Weights of a small GPT-style language model, trained from scratch on English Wikipedia.
Training: a variant of SOAP for these matrices, 219M tokens, 3607 steps.
Each number is 500 + 50 x the weight over its row's rms, rounded and kept within 0 to 999. Layers, rows and columns count from 0. Numbers have three digits each. The size before them is the row's rms in percent of the matrix's.

# layer 23 attention value, 128x128, rms 0.219, rows 100-127, columns 64-127
104:539514392490429499454439516489444500562508604549560440410537454489498481445544476404494533574412425490547527513456398496437474416503394492510448451536591451425476484565493501424484511367474464
109:459571486475511508557479499455518515490559551515552473528608438613422463452486423455482556479478505423556509514435471573523498493485441522476444439385478416529418439512524549591459514457554520
117:532513544506494418397458541532459418486509491520488530444519451523513557404516573515515386578469464408530515413477518502461514557424468521496422473479441508543534472467409469512531444462570521
112:562564562533523532524529457551493616537418517490493432464481472467410498546504541473444472442541559514459567590530527388491477487570555496562497564409473509472460626506424506520515521524426482
112:484533563481447496523583475520582507462451478452490369528409480578440572584575526532527513489515493462530494408502508553604483569394443540486492480517540656502543492468434596481573561474530515
115:490585521547465485451497496541565456525493448534562434493524387527499486400531526467461600552543472519466485507461527507568515549467478498527444482565533490524538503496495495514472480440410512
098:506526555456578440494384445475519585567545547574521547458589526511436505463473477479444478518408608523460559529549505602487500529518545591523496473486444471491490550451553377488551511503464452
118:519579555490456481551516475484495494462433458450389527537429516550434478516503535496617490480495532451509396563411573511514511521613539607548440547498476524555479531527443452479551584510497459
115:529532564474483547535574432540407490530500511515503463548547461477594569625509512454471455478578502357510519622499497515424498482432442461537468545556566407527565472535495510468516441538471480
122:462536587509454438497492603515444487514540488456475496456470497527435509560481533456469570511401506454486446490515561555482537532461454522423467501485449483506432565564385589514485502564555486
116:522490507481494464462428481466490496551478490544494599486499398445467432452544500397521471566459524540409453569513507480510521452511485519427452483568564390510535468555403469438507400477573535
113:457501573545510532485584532528472518582537496516519483486468471534590415532459552456520495484463505502473508575513477465496573514470442491523457549524437465519487621528494598552460548395541500
105:513514485543502511512513481440450519466476427464430441537560529589462411395579475468528530475561466535517481458549504524587424569558562564505494446434531505492559507488434506546531465545388459
115:502466500518484549441495502449509553590554512477477443481536456443530528602478571448422440505473490393503555490472465480481525507419444549479498511431456539423442510569500543468488528505566593
121:519450461488602453443419473431491566497546468514459572368561457486494480462519422471448362439507539522532499537458448494512476475491515456394473471527543509518460487513538468477592492483525536
107:554449519395494481446429468406434475482444504557523562450543562543542494532546572513442448530520494471476451457498566564408524481475577545572544511539557520469488471437463451542487593520528518
099:460466565543489487510427517492524489510495458527535482585443533429485501544485444567497434528559545562428490483584546491601511527526507480506462455566443438403556507460474578572476411589461565
095:469470397427562489482487472494351533496502507551474494549634424560597474481479457517442495467512445481536567549492572503459410555467462515457481515579446550506508473482479553514459480512469542
116:472495488435418523480518588526491546448524505541587478481544513587438585410444547517449609489498442459421618454526464442403504541409409476474520483482486436514508528521520406463468550543482489
113:445452511509412510494534499460482472461420558521458392539447522530494522511635429486474536451575503575528526564497459512477437486532463566428560515530546605566529456488505466369465433487536455
109:509414505492415481412399513471564569524466537507521463499507467383569416505548574533504412432541498577456517487493484458448469530427543467512452541455499444474601493518408504488497487455551526
108:464496420527520522507572423514512435500525468420511473571515457539476515436423482504422540529549513464484557436560479421567475498519537515399508409482522449539430490576608529550515618487473545
105:433484391526494525437468470513419455495492429451462501519501423412528489458519454483445480607436475522518501568513454537471446534451457625497459501455554425525520477565567476389477524462497550
103:506421472521594555554532440465626491536512434511496517574553494415446488514474552472504464510583502602587481533560512398487612480509404539568532478496581503445425499478496491566499474449467516
127:558490521482580505517548524492491493514474455315419524513444563517467385547541525485664564535461524466509468507480486554441532532502509459546462541564512485521468635483447520548430461531536479
112:540528525425474529501518450442440557480458523540486501515469548466490479500544529433473521548569520462488488389553473516474523463468461567574546451541568550469453506498375460508511511580484395
114:502515513510447538436516514437539610536503619519570446493474588536478522488468519505498448510576510476519582504517582573564434520497424462473561511583478516470580467452546524484516449519521514
099:529468395512520510464515537432509470476522413414435465528443529435539552546568427463481375503513470439503496504447452463490446479529559515529368473432461538474547436541495469443481517484573546